{"num_key_value_heads": 2, "intermediate_size": 2048, "rope_theta": 10000.0, "attn_scale": 0.0967, "init": "normal", "max_grad_norm": 1.0, "decay_shape": "linear"}
Each number is 128 + 32 x the weight over its row's rms, rounded and kept within 0 to 255. Layers, rows and columns count from 0. The size above them is the row's rms in percent of the matrix's.

# layer 3 MLP up, 2048x256, rms 0.0545, rows 354-366, columns 128-255
size [ 98  94  93  96 102  98 104  99 104 102 104 102 104]
[[149 119 101 157 155  82 105  91  99 158 141 122 184  71 141 117 141 122 111 134 124 161 102 137 119  97 242  77  91 156 121 170  78 130 128 114 107 131 124  90  72  94 114 138  90  72 134  93  82 134 111 119  84 139 169 143  83 124 136 126  97 190  58  99 126 149  99 111 127  96 136 205  84 100  96 117 153 114 109 114 144 124 107  89 101 101 156 124  98 129 116 133 130 143 137  59 156 159 122 133 158 160 130 153 119 122 134  76  79  98 106 196 168 102 129 103 150 107 103 176 116  98  94 188 128 115 205 137]
 [143  81 140 193 195  88 185  82 151 173 150 174 175 115  60 144 139 156  64 111 113 162 126 138 158  93 150 198 140  78  78  44 137 166 168 122 165 114 169 146 139 173 131  76 155  99 161  96 109 118 164 109 138 181 155 146  84 109 143 140 136 152 139 130 146 120 117 143 163 135 156 102 138 182 121 152 200 115 129 127 112 150 109  69 149 139 136 110 132  84  97 139 112 124 116 148 126 178 130 111 154 143 178 112 155 100 144 109 163 122 106 123 132 123 124  69 153 116 149 175  86 107  65 130 173 148 109 103]
 [174 114 113 130 133 144 164 125  96 140 146 178 171 125 117  68 144  93 109  67 108 145  95 121 135 164  97 164 132 168 131 135 118 116 151 136  96  50 133 134 189 132 158 120 134 142  97 144 136 101 118 134 145 133  42 126 102 104  87 124  91  94 122  82 111 102 118 139 114 100 104 120 142 113  84 151 129 152  91 123  88 153 155 124 183 140 132 130 143 123 165 111 151 140 105 144 108 116 141 120 194 157 160  97 165 166  79 158 109  66 120 128 126 140 146 132 169  84 134 148  99 213 101 139 174 157 113 126]
 [117 149  60 168 145 130 111  96  74 138  51 120 111 139 149 105 113 110 116  51 105  92 104  86 129  96 100 172 157 129 183 105 173  85 141  79  72 120  75  61 106 145 141 111  97  96  87 102 122 167 107 139 164 165 158 136 123  15 134 106 116 133 164 101 187 181 107  97 118 171 137 137 126 140 145 145 154 148 130 194 116  99 150 102 149 207 150 199  93 153 140 155 114  94 154 125  56 112 155 115  85 106 168 122 136 150 115 133  76  90 107 103 108 104 155  91 127 182  55 124 128 159  92 111 106 184 115 124]
 [139  99 140 104  98 144 132  70 130 109 173  89 112  82 160 117 195 184 148 102 153 135  72 100 154 131 156  63 151 123  76 114 126 121 114 144  94 201 129 105 165 196  69 153 123 131 138  83 149 142 131 133 103  84 151 139 153  61 145 158 127 114 162 135 109  80 121 120 162 102 100  99  99 138 125 155 158 171 118 184 133 115 110  77 129 128 182 159  90 151 154 200 109 160 124 102 130 112 111  97  86 133 159 100 132 151 138 131  95 201 113 110 137 107  68 144 129  74 117 137 122 134 119 131  85 140 185 125]
 [161 144 158 123 158 167  88 124 132 154 166 129 122  97 170 157 158 207 124 147 122 107  99 127 130 163 124  53 176 119  43 160 193 106 180  84 125  87 139  97 101 121 102 106 140 169 105 162 112 187 154 138 142 152 151 160 200 146 146 150 192 185 123  96 125 173 158 137 117 160 146 143 121 151 107  56 100 144  74 118 135  93 103  91 146 171 140 106 105 163  70 161 111  79 130 116 153 135 172  80  82 160  81 111 154  62 136  91 114  95 139 136  64  78 153 118 141 171 132  81 130 137 124 141 163 164  90 119]
 [100 110  93 169 103 110 132 157 149  93 120 109 131 134 142 180 198 149  86 130 144 164 113 100 106 154 173 130 135 195 103 123 139 126  84 139 124 117 144 161 110 176  44 136 103 175 109 136 103 135 125 169 150 132 160 103 111 106 133 161 127  80 155  57 148 106 120 192 110 160  71 122  93 154  88 104  87 119 150 154  83 162 163 150 150 147 114 141  78 123  76 145 138 126 202  79 104 150 103 130  91 119 125 133 103  93  88 118  35  73  82 112 133  69 126  82 173 109 103 148 118 121 136  96 141 186 131 124]
 [110 125 119  80 132 139 154  70 143 150 159 117 141 112 115 145 155 161 123  49 135 124  92 124  97 154 157  84 188 208 121 114 111  97 164 107 114  84 114  72 119 159 150 129  97 156 139 142  94 144 171 118 152 103 188 216  82 152 152 172  59 141 176 149 140 138 123 144 191 155 108 189 103 193 106 105 100 128 138 140 170 143  56  77 174 118 169 136 119 128  85 181 164 136  99 146 148 137 117  99 120 151 159 106 102 195 141 102  95 127  80 148 114  77  83 109 110 110 152  63 106 127 147  99 150 118 147 110]
 [133 116 152 131 124 131 176 108 109 119 155 118 155  91 150 128 123 122  94 104  94 111  94 137 151  89 142 141  92 130 110 137 120 132  56 132 178 103 162  97 184 156  73  57 168  76 118 130 134 135  97 219  92  85 105 131 143 126 151 118 134  95 166 149 197  91 149 127 108 122 162  93  96 100 142 140 174 110  96 201  66 160 171 112 108 161 115 104  95 134 137  87 172 155 104  86 185  85 100  85 169  94  72 118  42 118 164 132 185 153 138 125  75 107 126 150 147 155 136 106 121 151 101 127 135 132 176 126]
 [147  97 169 109 132 137 113  93 143 143 134 108 109  99 123 131  72 111  98 155 122  82 118 151 125  33 130 172 126 134 127  79 142 145 101  87 111 146 108 171 143 118 118 124 130 117 120 120  97 145 210 110  79 154  71 114 210 135 102 123 169 136 149 104 137 106 149 128 154 136 153  86 158 156 169  52 118 148 141 119  86 132 128  73 105 137 149  93 136 163 184 161 119 115 140 173  77  61 117 151 156  54 139  92 129 159 154  66 121 139 149 122 157 119 129 164 138 109  84 122 170 100 155  84 135  79 110  91]
 [172 148 130 166 168 144 116  80 134 173 139 128 134  98 136 154 168 188 110 124 134 130 148 104 106  39 140 145 138 149 130 123 113 146 110 111 140 120 116 158 108 172 122 137 160 103 103 189  57  72 120 138  68 124 105 152 199 111 168 102 115 146 102 157  69 136 154 112 115  98 154 152 112 122 130  64  76 112  93 144 151 131 139 129 100 137  91 160 136 179 165 133 161 138 169 194 133  71  99 154 153  80  97 129 125 137 110 173 136 185 129 168  97 170 161 131 163 131  60 114 146 128  95 133 121 152 144 144]
 [ 84 122 107 136 150 155 127 139  93 105 128  87  78 119 146 101 135 136 102  69 205 108 121 132 129 138 124  98 120 125 149 133 168 117 141 133 152 100 142  94 142 117 176 126 183 138  51 163 110 125 188  89 117 156 182 101 103 129 182 112 155 127 109 121  99 132 129 160 150 104 175  93 108 105 144 108 147  89 132 121 114  94 102 115 184 147 147 141  71 164 158 105 118 176 129  63 133 166 124 156 117 159 146  98  72 159 129 137 151  88 149 117 139 162 108 179 173 128  97 169 108 150 128 137 109  70 129 117]
 [ 88  95 101 209  88 143 167  93  94 131 166 127 109 109 145  96 108  88 141 134  80 139 100 193 115 122 127 153 143 188 162 115 181 101 153 154 147 136 131 170  82 103 118 157 115 109 115 116  70 135 148 136 132 100 177 142 163 162 130 178 164  98 108  85 130 122 148 159 171  58 173 155 113  89 163 109 201 138 159 133 149 141  84 111 143 100 127 139  84  74  85 161  91 121 162  92 149 128 177 167 126 162 158 106 109 149  81 112 107 180 131 112  82 158 152  95 172  79  65 175  91 110 119  96 110 147 168 124]]
# layer 3 MLP down (transposed), 2048x256, rms 0.0546, rows 354-365, columns 128-255
size [105  87  83  96  97  95 113 106 100  99 102  99]
[[163 143 125  88 115 163 126 143  88 124  98  73  90 164 146 114 103 124 138 131 126  77 136 159 162 136  21 127 235 100 123 126 145 130 141 118 140 155  89 160 138 145  85 140 134 128 134 178 144  88 104 135 147 141 126 130 148 113 155 135 166 111 176 142 151 174 147  90 123 130  95  68 144  99 144 115 114 167 144 103 146  97 185 122 127 147 100  99 137 182 144 118  68 146  82 188 122  78 113 149 104  87 121 117 146 198 152 120 122 105 141  74 154 112 122 128 121 132 108  73 155 137 116  89  90 141  92  78]
 [136 188 165  56  86  81  89 102  83 123  99 148 144 144 193 155 127  93 140  59 106  94 166 130 123  75 171 118 126  94 126 179  85 149  89 118 134 141 105 155  92 121 125 173 177  99 123 158 149 129  72 129 129  75 167 166 142  89 146 129 126 128  73 127 124 130 112  87 104 123 134 172 112  90 143 108  68 118 135 136 154 133 142 154 116 147 113 152 104 204 115 102 192 181 148 126 152 166 103 153  95 167  84 162  69 133 128 119 152 102 196 131 104 111 145 100 128  91 141  96  86 136 114 149 194 106 156 165]
 [118 193 160 148 108 118  84 151 161 145 102 109  83 138 122 135  94 139 161 163 115 113  97  89  93 123 149 143 126 145 129 172 124 129 112 121 122 201 151 151  56  96  91 101 149 160 108 124  83  87 136 151 166 181 128 190 124 163 119  91  95 155  79 188 148  74  87 122  81 146 111 149 134 150 130 126 194 115 131 147 204 169  77 128 104 133 118 130 117 167 133 110 181 183 153 122 108  76  99 143 124 142 161 173 116  97 132 150 155 216 144  80 114 123 131 161  71 123 174 197 108  61 135 143 126 127  95 147]
 [139 101 138  85 116 131 120 170 114 119 111 153 109 114  91  98 127 177 135 150 147 159  89 139 122 108 135 133  74 137  85 178 151 160 123 159 152 150 157 136 120 101 126 125 145 143  58 111  93 230 157 127 134 102 142 195 166 112  94 150 123 145 182 129 113  92 170 156 131 190 135 124 121 146 127 211 156 134 155  94 108 120 153 138 166  86 153  95 112 189 132  50 101  98  94 142 141 163 110 157 141 175 131 131 163 139 134 140 135 140 132 165  67 156 142 157 138 161 204 149 137 155 101 127 142 128 145 113]
 [102 131 115 137  68 169  89 133 126 126 142 116 166 174 139 107 111 163 165 194  86 138 166 110  88  92 100 110  97 121 138 157 141 155 130 155  97 110 133  89 105 142  80 141 130 168 123 120 131 157 103 121 134 104 119 145 103 185 133 165 146 122 138 127 136 110 180 162 167  87 160  73 111 147 120 183  54  91 173 123 188  91 140  99 100 169 114  93 100 153 160 191 142 148 114 118 127 134 103 164 119 116 106 120 184 148 131 136 112 151 133  92 211 116 157 154 119 199  57 143 119 134 113 112 157 149 164  87]
 [136 105 136 136 119 169 203  89 183  56 124 161 100 110 165 131  81 153 120 173 116 131 150 152 125  91 148 172  79 135 164  94 102 164 131 162 128 124 111 161 114 102 132  80 101 125 133 126 137 108  85 134 118  87 124 137 102 149 116 137 136 179 126 110  91 128 144 117 156  97 144 121 108  83 165 183 104 205 100  76 151 107 122 101 106 101  94 150 145 150 107 120 142 124  80 118 152 120  80 107 162  92 169 101 194 110 124 100 182 127  89 178  40 115 129 132 132 143 152 149 140 109  95 134  97  96 162 107]
 [128  78 173 143 120 180 117 152 158 121 128 142 142  79 128 133 111 161 193 162  67  78 127 170  91 157 167 132 114 162 104  91 158 137 192 112  91 141 165 127 127  76 124 140 154 116 127  92 130 159 132 153 167 177 125 144 127 152 137 116 187 121 187 104  91 130 193 158 135 168  81 106 130 129 119 161 120 122 165 136  64  77 185 102  83 131 107 177 130  82  88 125 109 145 112 119 140 138 138 129 125 125 164 114 138 116 137 110  84 100 186 142  91  78 136 134 139 195 157 124 174 129 149  77 135  86 150 104]
 [ 92 154 129 119 187 136 132 157 105 153 120 146  52 111  45 103 153 130  98 103 120 130 104 141 124  76 135 116 136 171 122 150 159 147  88 119 141 146 113 107 131  92 135 126 185  65  34 100 108 125  86 164 108 157 111 174  80 159 101 150 176 128 134  98 151 153 133 124 143 142 193 151 119 131 106 216 127 137 154 101 157 168  91 127  77 106 104 181 134 151 116 123 150  72 113 153 128 102 157 121 146 123 144 182  79 118  95  70  79  97 100 104 143 139 129  92  80 101 144  92 128 118  76 158 141 155 135  80]
 [ 84 110 173  93 131 101 212 121 147 134 148 171 217 116 124 220 145 117 101 103 117 126  91 134 132 121 106 106 147 137 139 140  86 109  35 119 110 183 162 157 113 120 216 114 149 124 141 136 136 178  94  88 132 106 151 165 103  76 106 136  93 124 169 141 119 145  92 128 112 140 137 162 145  99 103 139 127 160 136 152  91 194 107 106 139 200  97 148 120 127 165 155 140  97 138 142 140  84  86 141 168 150 110 157 165 138  26 136 196 132 107 139 177 135 126 107 152 136 117  64 153 109 113  87 164 128 145 167]
 [124 129 135 170  83  89 144 101  69  82 163 134 164 185 126 171 186 120 122  98 132 175 143 124 154 130 201 155 126 156 105  81 109 107 106 122 118 101 111 118 159  98 196 124  98 115 172 109  81 167 176 121 116  54  96 125 134  61 174  92 124 113 165  81 157 175  92 200 156  98 132 114 150 131  99 131  91  92 170  64 113  99 154 158 145 103 161 108 103 132 134 165 112 112 130  49 160 117 106 133 184 115 154 116 123 131 153 108 157 139 174  91 163  65  87 191 125  57 135 129 123 126 121 108 168 136 122 136]
 [ 95 117 190 182 118 132 147 121 100 107 130  75 137 151 130 140 114  93  99 192 128 161 122 216 113  55 138 123 158 186 147 112  91 191  97 199 144 151  49  85  94  88 123 128 140 159 138 152 148 109 100 107 103 121  88 165  85 156 188 145 176 116 132 160 159 184 103  80 126  91 149  84 173  84 140 130 173 169  81 122 144 177 144 124 154  99  98 166 138 126 178 148  72 153  81 147 176 102 161  94 120 139  94 180 110  69 169 173 106 133  72 150 137 161 161 141  74 127  86 142 128 178 166 108 121  88 122 158]
 [ 82 122 126 115  58 148 137 152 113 169  98 118  63 156  85 139  88 134 162  56 125  95  75 141 130  71 129 190  85  97 108 145  88 135  89 198 103 176 179 143  97 171  87 161 119  89 150 150 120 143 158 119 174 157 164 111 109 133 154 123 176 112  84 107  91  96  70  98 131 102 127 177 120 129 160  86 136 157  39  77 104  57 188  99  92  97 165 174 169 148 138 137 154 147 169 138 109 116 147 122 119 154  86 100 149 125 157 144 104 113  95 145 122 147 150 190 109 102 114 105 174 157 104  94  76 109 136 133]]